From a checkpoint of a small transformer trained on Wikipedia: RMSNorm before each block, untied embeddings.
Each number is 500 + 40 x the weight over its row's rms, rounded and kept within 0 to 999. Layers, rows and columns count from 0. Numbers have three digits each. The size before them is the row's rms in percent of the matrix's.

# layer 7 attention output (transposed), 768x768, rms 0.0692, rows 57-63,121-127,184-191,248-255, columns 384-511
090:542460466519435529487458472553510439483501510528497441428501499537479441495542489541522536494506497508553529476526475505532497505439483497501465537560567590511559518526483422404508495433606470444471570481509421507512578490520524552449516463488404460542579507521537409539583528482533517488518436536447494427525544564513559515518520484500546554501481587535484566477540560448498558543469
104:523471506495491513469536523501523512531478518477462474479543501597536477517487469415439482553534442485527472514476466481575571497520575548510410529496525532524430524581559536552487446524520532437513451530507446470505516559558517541516477491551487473498495504564582548489508452503502475507477490443458585546475510529449487524497502449417553467395555501485462545478559460454470485535499
105:549520504528549574519451552455535524488501498575487435552497440514532455484601466476515474545499439442473525584558508511523602536503509556579422490486493482518450488525532492482511455479466464436533515512594515425520495484477536479453543539536470481477517506445438479526458502428502523479532499486625501577476525546522536497466470547549516501481538476425521562488467491456509483494558
104:421453454495442450447504466497527409487417456499462493443482505559466469469516546601504575494495518516544507572529483522448423432525468450455524502536467568482489525500388523424525538453554473525452379498540510533515457488428523504541446471474459439512502548567476570473443583514548543648483495490486438506509502480468509498462473501521458503506429490494473480484473521521486490446538
102:534482473536468526500532518450509511511478520485512576509476488500492547508582574498556552529499478493513421471496572434454497463493494510533469487530483415589504500441523470513545547464468538442513499555542510444459549457466434520508503445454513536513503542501525602592454490452559489518515444518523484552457511536473531472488452550499452517534503504483433532531510465539552581461529
100:450478513461528474470485463480499482493518457423524453415551509440444461467545476552502526495514507483530515503581540488451547499480513486535525430481486453541565510495527488511567505493473482434501469502532582470508524530442475489544500495436462505470464509513503461443462486544499516487474491499464555405535463519524432528400493509489472484576516474466434512491550421466484540575478
088:454513487469475576508577499527495460514514533499506485609468552573450547543510482414512497445509468528457423512455591488559470512474505546541614465524512552580459567425467487448465500496489527543528531413470515530533489522480406483467463539516510471504516506376476470551515395470500548474528490474494528499478496485515457461449443534540469523512507536442489486456460512519564471481483
096:468507460465575585537543525518488521507569519476563499513512492446522510495494538460521475504525522479468515469465485479437504579476445534468483447500587523484569485415463474446494434504552513559515505549480495518501448486451447437540462534480491454521471474540509500458481500499488480461537551546508465434496499629538475476460491521483476507433519450517540497491439518502447548443529
107:417512532512529548485457510478551487470454498526459455492551464470513455524535496476444554443471518494477508517525452435515459516504509557529587488531464478472576451516377502574596463545474445503472396512508402524572498487537440504472475498487534499464497463482443493488459525549532477489543563451500475501476451481547518497482529528506459503518440507500506464487508484524530489483587
108:483473500513510491509516566518496533488521497472518574442503484496522518506516435516430517474579471543518510478488550538543516531495499476550519486492528465468527445486473560502554586470502481528458513505485487532497448521443470466515464427450475537517512555569475581500534547504481497528503558552454542478541489491511464500512500428512485442469497537488465474472469470491570550459461
102:543500529541570540521524557503430575441496507476502487503528426459516518507506491467558522527497516512500490490482501451488558506514615533444544511550491509477496507522497485475517529473443489492463564506550515549496444545467469526446584512547498563563479550557446496470560474480504519487559536519464559485405545580522542495523452468515489540464509547514415489564525492524453488435464
097:507453535590511454382454486490461470423435523507447444420462527537507503493507503521499470465440509486448526516569477521499495489454508572439478526500458549408490426500431435507496480530518476435579462531480433504483451503530485553487537504474523487537517425593543447500548461554477556530555483484527510523534469532485503495491478480501508437542516575547493468507420503481428538519465
106:446501507506439439537529477484559527523511479487555492494532421475489481561507519551438501537583495441511475435468519501441555506492527515476496567499465569554411480517484557442429508549587489508479451418507495555529439490558540480451450504583593419419552530536431554506546484475560509451478502504441511560592469560484577502473526538440475525492526474554524457474490515537523488546498
103:549470507557541498501459518520476501508565504475472537501485530480551551448509510512551536588518557507484525536493510520485453560535548538502534502491481511547499512485490486572474508389487559501425536541394518437461560569591482507522489476456548546472471573504474466504481540468417461536482589427503499505510502474504471493499490471466528498528435524511509567468447595454544422476432
100:487539553528575485421496483476508486477466546537478448486516475485459468483467434531504511442475528517558492540550512547501454470543513531504500476488495578574511512550490477507457503493456576444480465509499503483508586505476510498557501517489477476526472521550521509583465479486505520489584580520535435494549517506520526433470548450415503473492503431534456431439529458427515546472479
101:453498469549504419483511455490434477531459454538455494495458508470458556453444502510584519479452491562464492558499504470461556522516506442510498475472513437423482511521485533536548482495511503486450432424524519538560513543463531500498473572488551502546478550531527437496507495529448477544490502460490465561474473542411535578440510491464450478549496463512612492524492460465554540495610
106:492432543508560534405438454499434625504569482498483563457477427480465477459475540534584537441529486520533476463467523465459463570451598496474509473499486438498522472482493462475543460492517492455468521440568469556482507538513436480540513515511528476531521522592459473547462478552465539486461493526527505491443494542524556506515483512568492527521494502537476546588485520504533489616511
100:475477477529515501481489481504463419466453465543569502478563460454484530494513497513617462510495490486535496514532581438474449491503458447495443490525506483527568530515496529471521537506552496504533571483483538520439498500513433524460492539443527435425459454524428451491468560556461495527496505442495517536541466489488428529537501476519524490517534512531574519485475485529481542519492
104:539465585546497492508541514480531513590527548467542506485495584484459504532409478473420540544547520474461483470510433513560499467494518461477540443462427493563457466505536545573534521552502468557590468449459509467478426446568448551507455540450504419440562535506439497513530490521465420450514534474504526533564530455575440537525466501519523518464463508460497478486492532469564581492521
107:509520566498558471407591512482520533476472543506483476556459466497522466484479518444401526498520499438510467482516467518510589451418515410476445556553507486517460554494561466478478529563565534513496529476521420464468494582583548446505587454515487517503483616456533505479438520486514473477445521496446506479490435469520499540459520542522509547495448539513502509571495527527477449491452
104:538472489477447509470520461553439515507515534466480529448451460467542443482466546527512496484490464406435596509534478472458496532511476470503496441464472492454524513504446443442463458521511450460503549493463596466547438497494446517534529447515484502479463514548529466455552523532529457463444436498564431514396467511493451542540571499585508498547493472507564497541498476534488516425553
103:497469515522534478501488544458470489487508504492514501492473500487500562553583548551520553504471495555508507469556451502494482454425533420514561516490548427403457493489559468465484435497545508473508511463546595522533557499508512578473459497479530486505492534536482521479544496535552486480505517524528405482520518591600456565583529561548466612560539512544462469530474510506479465512483
102:466507491483503591535509510502537477501427449497573483459584470509468493428406525487493480441485489520498466477517505526506470523453510527465567525497500460549449517485452490485490469536465553433537522504507490542528531526527456552507454522490493531469539548473470534489486477483496498471459446551535542552491486477456477507488472497540538523544523443438445453461529497515409521493475
109:584463537511495489437494529482462506509446484510423388498489553502550479466447519482661530430476523547438478529475491539503534429511529470508481480517447501485491513544519471460533523568498537480559458498557511505525544581492524427474491537578538465502533514484501446474467484497522448421523512502455547491465494525534440495530495480514401460486544542491453497543556497507516507474471
100:516559425444500479560581579535418530480498465542551500458522543489504462473512493491404420516556521525494525496473582489487458476480498485467518523503570457506523492465513512519453503535543506590542542617460483468503539511507468547480601531514500550517516526539470501468545433459506527512505419547491524506556531504504467463503455479518467510534490486519487574476439458522416449440531
095:540559513467448538520549454530507524422494483507578504514502448488495461534537543534547531548530438487507570521509527529447487511496452520516490470515519472568468515443528495539448520494538514468426552531511540545480496520550498507470521444531494455481461518446533479591478501521465486458530462439538498425433554496467486510485488461527483528489544432457487530583473525511459450579507
107:473494426581463395550460566511479487541561516518447486510513540437549555470536517431523470511520608386466501537535539538519462507438449575520457528521533525572539494526493476487413545532520570534525503539456495512476520475521494522495535486440529512527559454468447477556530492519564500485500486451472486494515540507536460465496530472483539456488524471483482461503581506573498450499466
104:532472518528553505595508484508507499554574468462608429507564540510482508498531454510448487536550511517567497461417389481457504444558516500525527503497507503511532530443543513560462493466455484433448515457444553511502480531448481471491507537459468488475472528473478486515569434501482516479566529541512520511450498464471532505522455466526568545495503435541489498438492485503501518477480
102:510529524504458536484496519508487608459524429505467496554442506496506512451545542436464473458472552518486535487529534468491435473577525483447458537470488513501481404467506477513505577482433567550477536481537463553468506492502425497528524555486474507501507547504502524522437511466460486474446545454512484513576587524533490434528486482519521522469468511513489486468486526465553423494549
110:435479446556549501510545535567423540535497472462488526521566446470453579536542504527645463518507522469526579457505503528444477517513498527437533580461582464526488508495490579437498494483514499521513570540507506442543463462480544521532558536540481568548574515433573514410461455464513481521460579462483526490462532515524471495553505473511526522532454589555455490472469484501508522509476
# layer 7 attention value, 192x768, rms 0.095, rows 57-63, columns 384-511
096:519392553441531486449502586484507465487500540527518420469482482512485517514498529497579512466469516607418546492554528464469496464500526450497505532449530437469498525484468477406582412465456486500478481515570512504465535534550546491523420503451562535511514529450536534522530503529496464508466493494491532526510485504445476509523449399453449559508458505480555509537550520454571534488461
099:568529478434447461467511486484452529496509546448516531531527452580512522529490502467419513479486542479493423542458505476512514540510579487522438519535464511534467462444533513482492519507517516492505490562591457554535547474487547468473445555580541455487492505499426499498530428447427613557489443488522527538498480521553515551480512537505496583535530482513486514555517473497522493572492
094:583481475445484585567485534490539445527434454527567525541419456461447510531482480492440497549538508512512447521528545495467467565526451482461460479511530424482478500526448490550580467511568513492422557468491557480503447433526431516476520470522462481473445499482454461549491484507438504518475447536508544451446479512497500482488519568541519522472510500466465570533507455505533492508510
097:507613512439473563528511538474532542484514538471548507478490562390491511473483434473527519544567464509454467548544546527567555446516495523494492477471506540496520547566427499531467464468476469505512516437474516510538492511523570406461483446500499490430498480492493454437443541512440489485478470522500478427555528465461487525468460477491533584527474461440564489515511498526518526520552
095:568514473549538531488492512434481549502497523487508551520509472444419356492496489455438536530527449501554513434468549422447514557514539490479508562564492499516471521433549536537448393528582429402459505493502468519482560505541571461410525502543524556499512589432544579482517464502544477483457460511499493470485558460524477534538544519494559535516506463538493435512509476540525458531421
099:497457538458469473537505479577543542496498477460474523469482521466434572552540564465493477500484512457472539539483509488443521521481435462526543494423470431510495571518434493459471474509539460471543509510486423502585527461498519541506468546522489583523497479488522506471486476530480552489447484458479454501483419520499497444501504475538512525477519539570628517428440447609480431505466
107:524488465528469610512556524422419461472536558488516411473469498482494516521479546511530488458511468524535537496486514518553560455449557442455495462527516477465499472534412491456497455507537493493451539505486489553552506502495534478537533527451511457544539421445499496518476444518524487536484503472451540458486571579520451496529511538520485544509487488512497477464550544517550496533541
# layer 7 attention query, 768x768, rms 0.0574, rows 256-270,320-334,384-397,448-461, columns 384-511
079:505518548441554498474514475537493535465450467470567386424520565492491432539550508494485540528389492562505523538483564486554520524539476505513477483523536487474554423519470436506560526512508459487374564561497542455524518492493534575581466520518441450478440518520570579491423440486503526475490511500461528433518450545492467440483532503425537515519389531433565524574523544539501599531477
086:483505485581455560453522537518474566504493502517483501559449454461514448496519528468535522478496566464535485532507510452483439462510426497525490545527484511496484570558476575535518562564495563470537463605471516478517538506449444458480559551440545504505554430485488481506502531511545565475496481501501470452491452509477441505453494460512540485468585519479493444491463520504488494490523
080:540466532527461567546510510590506528485524524525444516534549446525560523467484559522457507483503571501473491512503497560556484484495529501486551549547554532464529515446531484506482494508444539485517540557609578545614490462536484553437544407520491554556569496479510471484538454566485524465547498533469449541559537546548528486500528476518500573404455568422524477547547448564478465572466
086:507543511471511493462466460480582518366481529479544494509502513563447503474463495533504567475498479436422440490492535531535542522495501543458472527489525492519500451493549439509490479485517473466488556548478444488487513443613564503502500433491492483433522505505485516484549545411499478550507522489517514474451536509479413540446532501463458498483471441432543509496464479507542515487483
087:532486533453478514491520454465459511456423544516527502500511516463488488448423538494473528487478539455459505516504527512496549479504568526515449547477469417521533508467527519508533446462572500561473601521571479483506451398571497528416553389431465498515507467535538511477576495478504503489468516507496491546514483504528549501531503605477542509510416475434559510484481470480509469479571
089:500558539446491484589536500453513554495492481439476446571558496521493600514525541534531571471475514538496500507482523442477438547451492557472528526474436457442403580479400516468524433554505474489418486462508574534480501530492435549488526469468465554497479548461492529420434424483450422542486552440478432480515473451518521483561559552501466511555525510518473501433493500557506543525556
092:504486497522463508520498448476564518429503565521535496529572453531443538493516526509519450524440503481449469481544584477456497454476494519506562582478466494565484488501511473562485520457476516525563489518488469568459457482531470515474538458534444605513445425547541531472480543492516523567480557467495578470528534491539484540478517442503493593450450517534505540504516451517493508461526
091:514488484469429579566519448559440524507467498516447458548505465501492477463516544501513529499557481429473475534487493502477549557452581561524475551549492521452505446519552553476519444474544525549483504477522521546563508481493515581461481481509532549486553430451517552486512522490464535500427534531511522560449452546492507455548579465405499501597501492541464557547464546564433487487545
097:487514465419495544534518516500476497535502541490453462544444443497475515578475494439525489447519485491513531514497514481464491506470460472489446530539506555510538548507509468541510519489494498439605397460513491549500472463528443431505501569443456553514507518570507498544508487476517540464524509510517556552558496538411494487486505539485561513426464500502524524455453553530537490486547
093:578419511537514452444456543562505471573506521497501533444485541563449443511526563492519487500526537464549487463499439537519489444433531497544463493535505510460529493475553522482545553505577503564471433505513502476508623471477510536546482532474513473560462480457517531417522527556461558531463522462461483547389466473533503476496560561488479513604585443500490438524514519519478484550497
091:516538524515484499465518525543522492495456478513498570489477549498507485488441451510483515531521508476452459468539534504577571541486479431485546490468491552575488539422477491582491558464504526555521541416486423498518487539500499549543545495551516513520520487551520479599450531501434505489504435599480491562491536471535490509423486502601514435479477602492476395450437522510499441476614
079:521467594458555503466549562488513509481469485450512524553535545458490482456494571515455526526563528588459463440494521511436486528476487428391517472442512557487472548519488496529513520495526496539501424520534437513470490487502529523509553428495488451496545472523420484624520521500472483485477429471456504468512507495508464460481522525479486481555537484512498449486454481462508444488517
086:550485467525483497453407570530538517504487463437457555535482523489441571511472574488531484476487573494502471511510506566524524479494453401473484483484531609514498540499479468532512480485478577467507442547564410441482543472455522474464496523440504498541516512464548503455511529468483530536520523401468446557527482496561527487520568521493555435515562550489456465457456469459468508391467
112:480474503445439520480461505478439538532465501497545515537469504502493515527622508469480475540507459479486510520469563486548482541520528463510505485465431469480519518489550518539537517466454562545533417521507547551558563505413465530466487471441469511540479520477553472431499529526479510441491499462522501499584418561598541542456494494460567434539433490477479401528494421444539519492490
081:468455435529423477565461480536601488527511475588490474418539503490458480491468424510530524518430469483458457516544509488509538544543415512537505555502411535463496524479518534508451540509446434427463556436420524530492512512602459485463470483495484515446521547513511500481519445430498503548492563539489544464569511430509524465519495514538525492546445481519474508472429529481541504422423
070:509471458584492535483529494495531487569460441489531478452464522466453487484494542510483471479484447509502460432497503519477533533568440484523529407463448469490489504462453485451463504487572475500554465486421587530455484434467546550549493523458534528510580478528516488472433545476500461477545492584463422552542437497508585453519454503540424427544458446490561503619471462493538490471528
080:508576611509441539537486563427525560489501490512510466499555463524442517495562477563479371504540510511503451508525406489490484530417482531462567494467506588483512469539525422490482562519466491469571442487484448424458521524547521521431550559495490495554502496439481474571479481451520494474467433503485524423464489473505518510435461563563552502526496473450537409525444421503486431515578
081:499484507411528493481483430442477494558492444510570446486478543499523507417507486501510554501506495551522514474493571513483506547463430499455474482455530528449543550479547502481495574436522517480500543441426626501503569485474473460476508459526543493478492527522533508540428499453456493517541429502556461498544562555493483449542502444443537517496496480482506556557465503482554538439603
065:485450392483521533467539515485572477450474492460522415448505463415432553510505495465438505480509500468527458486454504487515516461491540529427436503581481503521397473516465501474473536448434531548501485531554506542485559477514447456463522430451526549509609463533501455587448473460501496490433544504580537515486487433518525511550464498487500502524482520517512454510490453585502519469501
064:544543553509466485506460430484488488537421440512550544492537525516491491480441466461495619509455472467528519533470568494551484442483568466508541426629547431542520513561528536478495476464562542491505505558508464572524479466513517490478525525527502501494501511528492516547469555496478467445524517493460510468520482464519488541480549512438461506560483481516388416554495437453455499427511
077:491525491527441493524489492503497447493479468524471490500506493510467420558542492532507421432500494485420509480574455563441494565545457524516510495475593530604531462515545455569481520523500484487508547478524402503493503418473475526507553525494511488503428488420518495514531496507574575545493460532426522436461466489478473539522522470477479466466548501467492564480549549511461464539493
089:494387559442519568500530467481523492573551535568486509501495494520598512527495468502497450614528469582410472462493519430604506419566482435486618440516520408545492479461535524541467473467513511572511517487568466427583576519487521522507501475492456486531501515544507546439526543459498495423472442465491537522508519506472545463541472582459440456494450480506503462465463574451453520510507
078:495552454396432536517519477561462520488497482452498546475548434538462560552522483551452455532463499490486549512506444475556504435568476457527484497399450462540591491488535472486533494515477561517517465566478516478487441518496507468473496489489527498464475454497462472449510480522546507520529545523529482475488489569518491582458517510578473529490480507462505588507519518496513431503534
089:513502550532471413525446474504453493399561515476472446459429470526600472495459450512437522423537481486540514458516469456484474520418539550514476465534565386474495512536489446497427431509575541475518553531556501546467432545500507492477564462419496475514462515491504498581513457494486522507519493507490453447473529574482548570491450505598477515451539500485507469614477424518483486479507
073:496504482450487506467479542500505501494450464495492465489547530495461471512591482607496524548537512548527525548455511563513524497490505481543525501573447497543409463550555548504511504588465488501469505496498530496541463506539530478450431492461477477498480401513462442560506497505537473521500525518513488405525575501460520556491531546511597523494445499441472540481487487461482516539564
087:507429433560535498482527545461502466453531520540500410501479392445508422464480439488483491531495533531522499487454501461555499534444525500519566536504519496595396511490470484474520440462528489512454512515526440485528528498537519477491506451481455521466467481545473504523516520540480492519515429496544550441500519499498536520436434476507494503464439513601528453501473467536487475579503
075:434458503497489528500470514508514549501496489512492492542518468496518518419513443435428469448504540555515525517509493481485489500508469485535492495570457536502525508519460526503490501532463507518452461527512477512516440457537454419465472421508507444576553587581513503536468554539498488510424502530449540457522458383493511524461501524448516483468390471488467479532525506490460477433478
077:496384553507525521469542459527534484462501471534471540498477455503519538486526515482547511547490503496542540500479532512550522411484485481518614491541459560534494504560504534479498534472400480474523535460546469494497480486510489505448464488424451505501524476467484544546514498548500494514483418494509444479500484480554480490497494443466497455496452546574395452546502479484464457459517
105:505477469552493484513502487433541502482521518535544490497534442522528540507509490439504454452543550522543503469480536463519492498516431452491532510480533502484481508519536448485492497545423504528465448537523542556503504590537571450532490474512439470454455537510508554481506469476561507412492557511481487445498498491528449483451427516544564522506446445530571516512437455490425556520552
091:503560435534492562509432400506578458502501467558477499501502487582498582502546568481513523530481523481477530498512460494519494490570488544430478466473559432449466575492530470526482544507534477529495569603519492471514502564480496561503498551466529487475555540432546483489571452500486503499463514527503534510492529523478490463527525451495511498583528503477489468551488562527523431489474
073:473493531492563475495531549594519494516528487439487590482557524445522492537494493560522481472539605468453529467494424509458559484494513533452574486577519440441482505494443464527448462507461507568490514471525528506451494511496436483480498470469490428512528480508513534554517491521411566488544492450495508522501513501496509503476522559453485531461559471502509509521422469531454448519479
088:581492538450449478520480421537491471529426534540472481484555522570473546515532485446518508559526487500478524543499467512469487455443420568547420449495562539568538498536484499442552490456555466388501579462516442501517438530452548457515514491449563551480493516510547494567445530502555527454507528552570548497511482463489527474588487519500478432585477545440502458521489534448520469471586
077:509533508530445462451511532492573519460587588487549527518435497568555448517488471466457517483447482511411506523534585509542458532503548450551516517519453462479470426412580438543458573459484475499505540553496506483474474455462511475507507554465494531472498537558452503452470514511497429557487508470504569494454547529495513510471540594524502509448397491492509501484465560499557518597468
078:565481426546438547455493525547516596512560467485501516524441442402540498462448588413459577512465488432475535492449517534558494453510516444509466489513552455447500544482464503561505466484529550445531491525560413538457424454504468481524569444513387419476519503535502432513521495499410499480457487521539501527459544477457493551500492528422469492548476509510467460478460464476494513494508
080:514470512539471497482526475449536622575517504486562525535566495436493531423522543490482599426559450468522523488461548513497428562419520551521472501511469445534514466487440470602550471447509518483471472499527471532503528455503485508440540447511431531551506487510452501527553508474411497480482567461431499539459494463539524482446559442438536538538491469443538519537487504490482467503493
082:521521534543492464454583491534530546542536453413466505471516513546518460512535426535539516552524534513554493433476508514508523513538469529457491527475517625535473473541559509434462468557520488457507541489457510480527427522574544584479568533453523570463480513481541529488577471491479492467528484454542452526483483596471520520474510405461507493533517489503520543520479529505528405496498
080:522487501496554518512521492438486544458524439509473518468477458536563467476535490552497507476539581522530547472564516461437496514564416534564536527539466400500518467529524536502583529526476502517560556472524560458544496531483444481517500524457488563522518424503469563437492503495479527489543536488507525432435504520575476472532512488493461515455511497546532577459490511423494549407499
088:551483499407490482535461434585547499556492431472444512483499545549409493469414550465517525536505532468496532542489536534456441529433521548538480508486491561472541461506546477430532398514592509523505513488485526488531470519436472547494480486483559566470586581499532483547509499503427527562512543490466418530473535567554557501551521474487520549552473509454546547539498532500487497535505
085:484443589502496401492448513519531513524491529537573423449457484505493500460406511505478536539490416541496514473496591511445501575422540484493474576541485475506467513514459506513477546501441525528471498526500478511524492500488491477482530472540452493498426487538482541442513480472465582451456435475549523489479441482487468511509487516491531433553426450490519444528542493517512465537485
079:518492540500544532427498460493526541461461558534492607474473551433465475482484493474532538522503535484493531497535521486548492434464492517444446526556563529481524458487445437511486521483572447518459519515448488492434550431441463543519527494555548500500513534429543468544524568511445535447502528543450514479569522512534480538433525481528477495557511484445456511529495460464490517559504
092:554561452387495513456520500475431514473465527522505552498454525466580478519470448503494511545447490512465471463504529471500462502481540506494553479459472452554445450486521561571576532413536561515555526476483500492517520503494481494531525488535449564465514468512506541556447422503435538439471512522498487432503452501530418448490475556479510489415512529515440477480515489479560521453481
087:520477509508441555471500509468456561492492558564479483465526526445548487444407479377539549536513526507503527518530500561502464479449554461592542476575582450550494480414413491536529479469580478447562482516518417572483477499474527474550484528492501477468497481532551505557488528541525569494469424537484495536563441537514485533457455532540421484526467533507437480480459463482460545445555
079:522591469480519475536531498528483527495453485488527478533478477488499561466531406513494470519505437509566449497455471454525510475500415450503511503444470446511498524492569523460516539443417510530519536490505564485476513521525506518472468502522503481484456479462488483465515585487541503492526516566507470507524529510512513440523556516555480380482486503479600468457457518525498586476506
104:551528562485463555526420486496490618543511468496506542527551486603461529523475430558535530544556541542528511479522512461451414564480538420571507568513512514481495496594487550561601501481485515470447519466494519510545395487577483485538438523483495572464465502480513544428536439469514494436464539504490491468497471535505465570554511526472526492482517530483531551453564445501528526467501
076:503516483564508526549538538519563577461450455442488508534452391483548537524508516472506475511474454472550457526491478441479512487455474576525514450455563438514532530490536446487527492495527535541518488518463429531577515473516439550567521456517479483486476505523489562424512519458448499441519549411494464439507524518557573554452536429494533565507483547596423534526459480590491468559460
083:457512547470440535542601478495505521468474547529466437540481571517525508542548567498539595431503492402524492461471506526429491463541470461537492542535516484467488532545509537484485547437452496470463596562465540521581521487490512501528515409512502615502485491411470519528473524526457536502493622499509548477490490501520466490562599455556432553549557507490507511496529502492502525465536
086:561570437409518592525453511506475531514585489456472475622486449497583505498537489517502575451522485538540453487476510493601566450462555502540544518568555418466524500504479483494503505560463525550492507484570471521492536516548465477576484515481515541556524487444544498518554539538469524427559472475515589531429494429481501552486475455534521557478503529515449435385601476537509446525458
076:514497549484507496502526438502501517488493514460524452458481489517612521518472443471503558526533451485504541471588513505444431491489514488435505506488414542510527447476460457474626513549501466536484498454555501521540476492488479494549472503537562529474429497490554497552535546486491446512522486511545485469544555564529471437462488444526548519487443538506523439536454379532514502516492
079:440500447564455426507479530534464540537466479517504503510503431581504479527430428546504532554528499442427529544527527492466503463496499527503541523470477415606538524492499570524551440471522422432487485492488538481449457461515523544424470473503460478522529449540489514436495494442530541494476467471481433500468555438528512422472472494566437498515524609529478429527453520415434506514479
087:479468503502453464513446522522523512459484460536483478482567520517465483561474502494535560462560497482512455537418404469467490461476440495499508531501463511511487582479528454520533559507504558500508538497495587581524512532479499485499487500516530523453572521599489526441481465579491478551508531513445478561498498479559537514506473462490502480442494516499476583437487508554546519526509
092:537556473520562470487489489491515503496446468434538490458469446482504450452552571488468461569497476493469479589495517511476498477574561561456512538576503488546573489499547553505469534525566579442548463460500504527517514541529495520543541455448500513593518528484497485539508523514537509517480499602532486458466423535469491493457534487521506567527486517509518495534435526510501470534515
087:513456527486436494460509520480495532534536449503474524511476524468457555544518557554469466521524438489438480566480480475506510582593547462552509519435472475484475476496515541532485486498463503549538492547494508511503375562523550513451483545531500532524478523538460404566436481499540557464482521455471461517487485532494499486465507407454557442479569464479514524498487571464516445536461
087:506557532535581478448459498465508521513407414472505534504502509561544533534497495422496515493484550480523406532468551459450502522566482488460557573541499520502550509505505520465459508515473510469518527486467463479492547481592521428563465512476481458495522441538528565509539463540487583493509468521491514475485496454466534441470512525461574501487509477485529488530456511481491448497427
080:494497517503504506517453517424513478517514542444489525458542598462511556535502585488508483534443479508574400435431533508535530552432482457524479448448602515483483521533533518555437472502539446482498493530608577455512514509548529545456521452509559538524511402463505513491522489500473514467537447456439514539537457528556437470539537518511515447550558400460494555529449546448412535453409
088:485469406532550518495523452454512516434511458537527449449438480485499476481567517507535483596482476507463456450492516507411513486552469472487492567477433480532484484467491481545435523496500514498536526494505477496436480460466513477461584592564551518490525482450430502595579532511438525511488441554498447442505515522522525483499383485533503560490465498482498526551499509475423423480436
076:507490576519481493499529474486518477481542450450446609490515563482571467445479449457569544517484516466539508428591548516504470519461461445511495510490515512505467547561433437542477537515564479484474504519464551505438578528477473500486560486460542476527467519500453468553549482516456443488611487510435495541606516525486567537468479561495481528474545420499545393491426466449499486511454
079:530494515545422484524475539476561510419560496476486466500524561493512427414517475451513552398441445491504466514628528577534450543468441444471494462520499500488453545546464511495449548501487501495563440445516463427420538433477487445440523572542596483479539539451494519502507559535510483537490475474486393477503548515482474456529445555543493506472537483516511449454464517483510532389478
100:544530528561497453509470547561501440475402423489490513545512516537496522468525483508504514541582466566520494446459499517526433525529474491441484515483529468390440542458515494506508467508506492507506510503466574523445582491494483569520485439519539610459460515450470468471607539484514499480516604510487502521546434497517546560497487456491543440454505407465523475545490482536545433468438
# layer 7 attention key, 192x768, rms 0.0663, rows 64-77, columns 384-511
075:439430535529461522502508483477470524450541531489504511480388528513497526487532512494490514510510487524489489490411458503414510550513466490506453541516461511436553507540481587516490489441476467561471451489490521510476532515434520477515456485465559476454412499531492410562491491447535570608497560483497482518547502494528569468490504492479447461457392549596543462479513497605492494552466
077:513471515462539543566499496493508464471516528478504577508549454461503453483513480457495491550531491467605490544527460563502470528520505484483527501569483445491509489413505487505566514525538539494530473540548459445513551458481533513532502491461489538541511507543605540449483522544504472552458528561511510547450483543493497518400575430530401491526552509483505462483527523542499478453444
075:535588483572542471529483455488570584449418440524458518419463523517509496516504535537478610415489487488440570507567442567466534479502527500481478546521526438540479517550495469440574565544549459466484516476559503513436521449521526561527506532521494463481461545454419565567470527577535507567472552457414475475517498465507485537469497519517507543485522494564452510464461465513473523564476
079:425549564488509460489449514545505513564501493573488560505559542512489497538548572518524461470540521553522538488497485438464499500466481541505542541493501443453497480487432484557502503488491437527474547519456535469487514536418452494520497548436564529442502416486498523435478536580504516484514415421513470549588539435522463523527505589518583529473478465487519517466405544455490470477429
079:507458537492473472515516522424578499460478465471486512522453497513479500534460525512525489422574532550457539478512542529503561505465496554538514483508477485446467544514503493426524469531458488472488477485514599479484485554467436483497477510507553480496541441471468488452512476524567551546513490509486457527493501470480441496478514505493583545490531438463516535427475492544485506450513
081:479461495526476501537463568568499476515540543489487579523560400519469499537500490553515462514504549561519440479457520451454520589511516476456478496534480557483507544562568454435541514523519536548442452435486477430460471541449502520467524518467469537465454502439498474535486501503469501420486431474466526548484524500529514473491488526536469476518505476546492481541510510482585612495490
074:520541571472461490442530465416491425417461426434500474473454444508419503518486498521485459441510499467469509492485456538445512532398482546536407471520446526502486541475516540465487535522488476450479529469476502513468457509445486412509431476408516475523530465537457504519501460522480491482491521502569399502523499418484479507501543464514472489530519504497471494491462499504572485505551
081:485485501495466462562458536505453539486387477500457489482377487487403467487558526484476501599504433532451474511515566519497500556507473466486510563521529516531542481564507575489519559558517568504403537488541475479511555483521545535495531400499488559536451453458493545566420477511446491485507437591528515552467474484454554432461527500491490477504454504503517559459465517524428500487607
084:489453511483513458462546516464503513452483415459483456526501464497507523512516526532546520550531585417565496462576449500514514596493508518460516405539522503528506480512487539460521483488507484522474512552531482456525559482506400461506461517460477500484492484476575531444496466519535527450526571452576412527493514563505510539503471403482595502507565423517519486509467448516538473479488
078:503479489488533474519488588482513574504545528573549585474498517502491503471489578492491461478427466541504486569520491472512458553436465424535477466579486546488474503572527460481549503528532506571448475526500503468482496507544461528471463508543505513489548507479563514485529566475504472549484534518491563554509532561497471491533478393411473514475448523495504490458565565442477433498421
078:483466541540508503489560494449497438501495537518497446545492593519566485573552475478482563458527469459501522565550515528514421505471452553496493481494493467467520538490472480514506463490495467447484478486480501535470507393466436575452496534540589433501468518527529515538508528563510491554535511536503447474538443529490488565518523385466488504546502508556481548544512513466503517427421
077:462430531552527518529549434564526528453432614481531447579446537590404466538521533499501534541571526470428512461513521496508502491496426460536522507502475511457491470538510504456509469526548538500460544497495523568486496537488554565427444432514501509543484505572477512551474506573501465548465430493522514505490452459470517398488431424494488457523477556461482485529526527515509533500536
082:482523480496512490501522458474467456434543468495512537561553435456530517488550494503558507486562490493495483586552494531558487451517462497497551497367501546509457532454549524481480456586454574540518524474534527455518497460529540557507510558499522547520522491550492445483505455439538526458585561455517438424492529502457424456456509538574481499465444445497519433501481552501560578462502
083:554561467507480499450461510478510537428573549572419483498544544522456430475488546516523520471525528539502573483432456488434466507530499502464516562502473520458448527471503500471546450459541490468507542534526479496498518438434568469546547433500528466448512446449458449531421479494524427449514409494556558536544546548495496490472480473476457462562552502485469518436465545492525488538520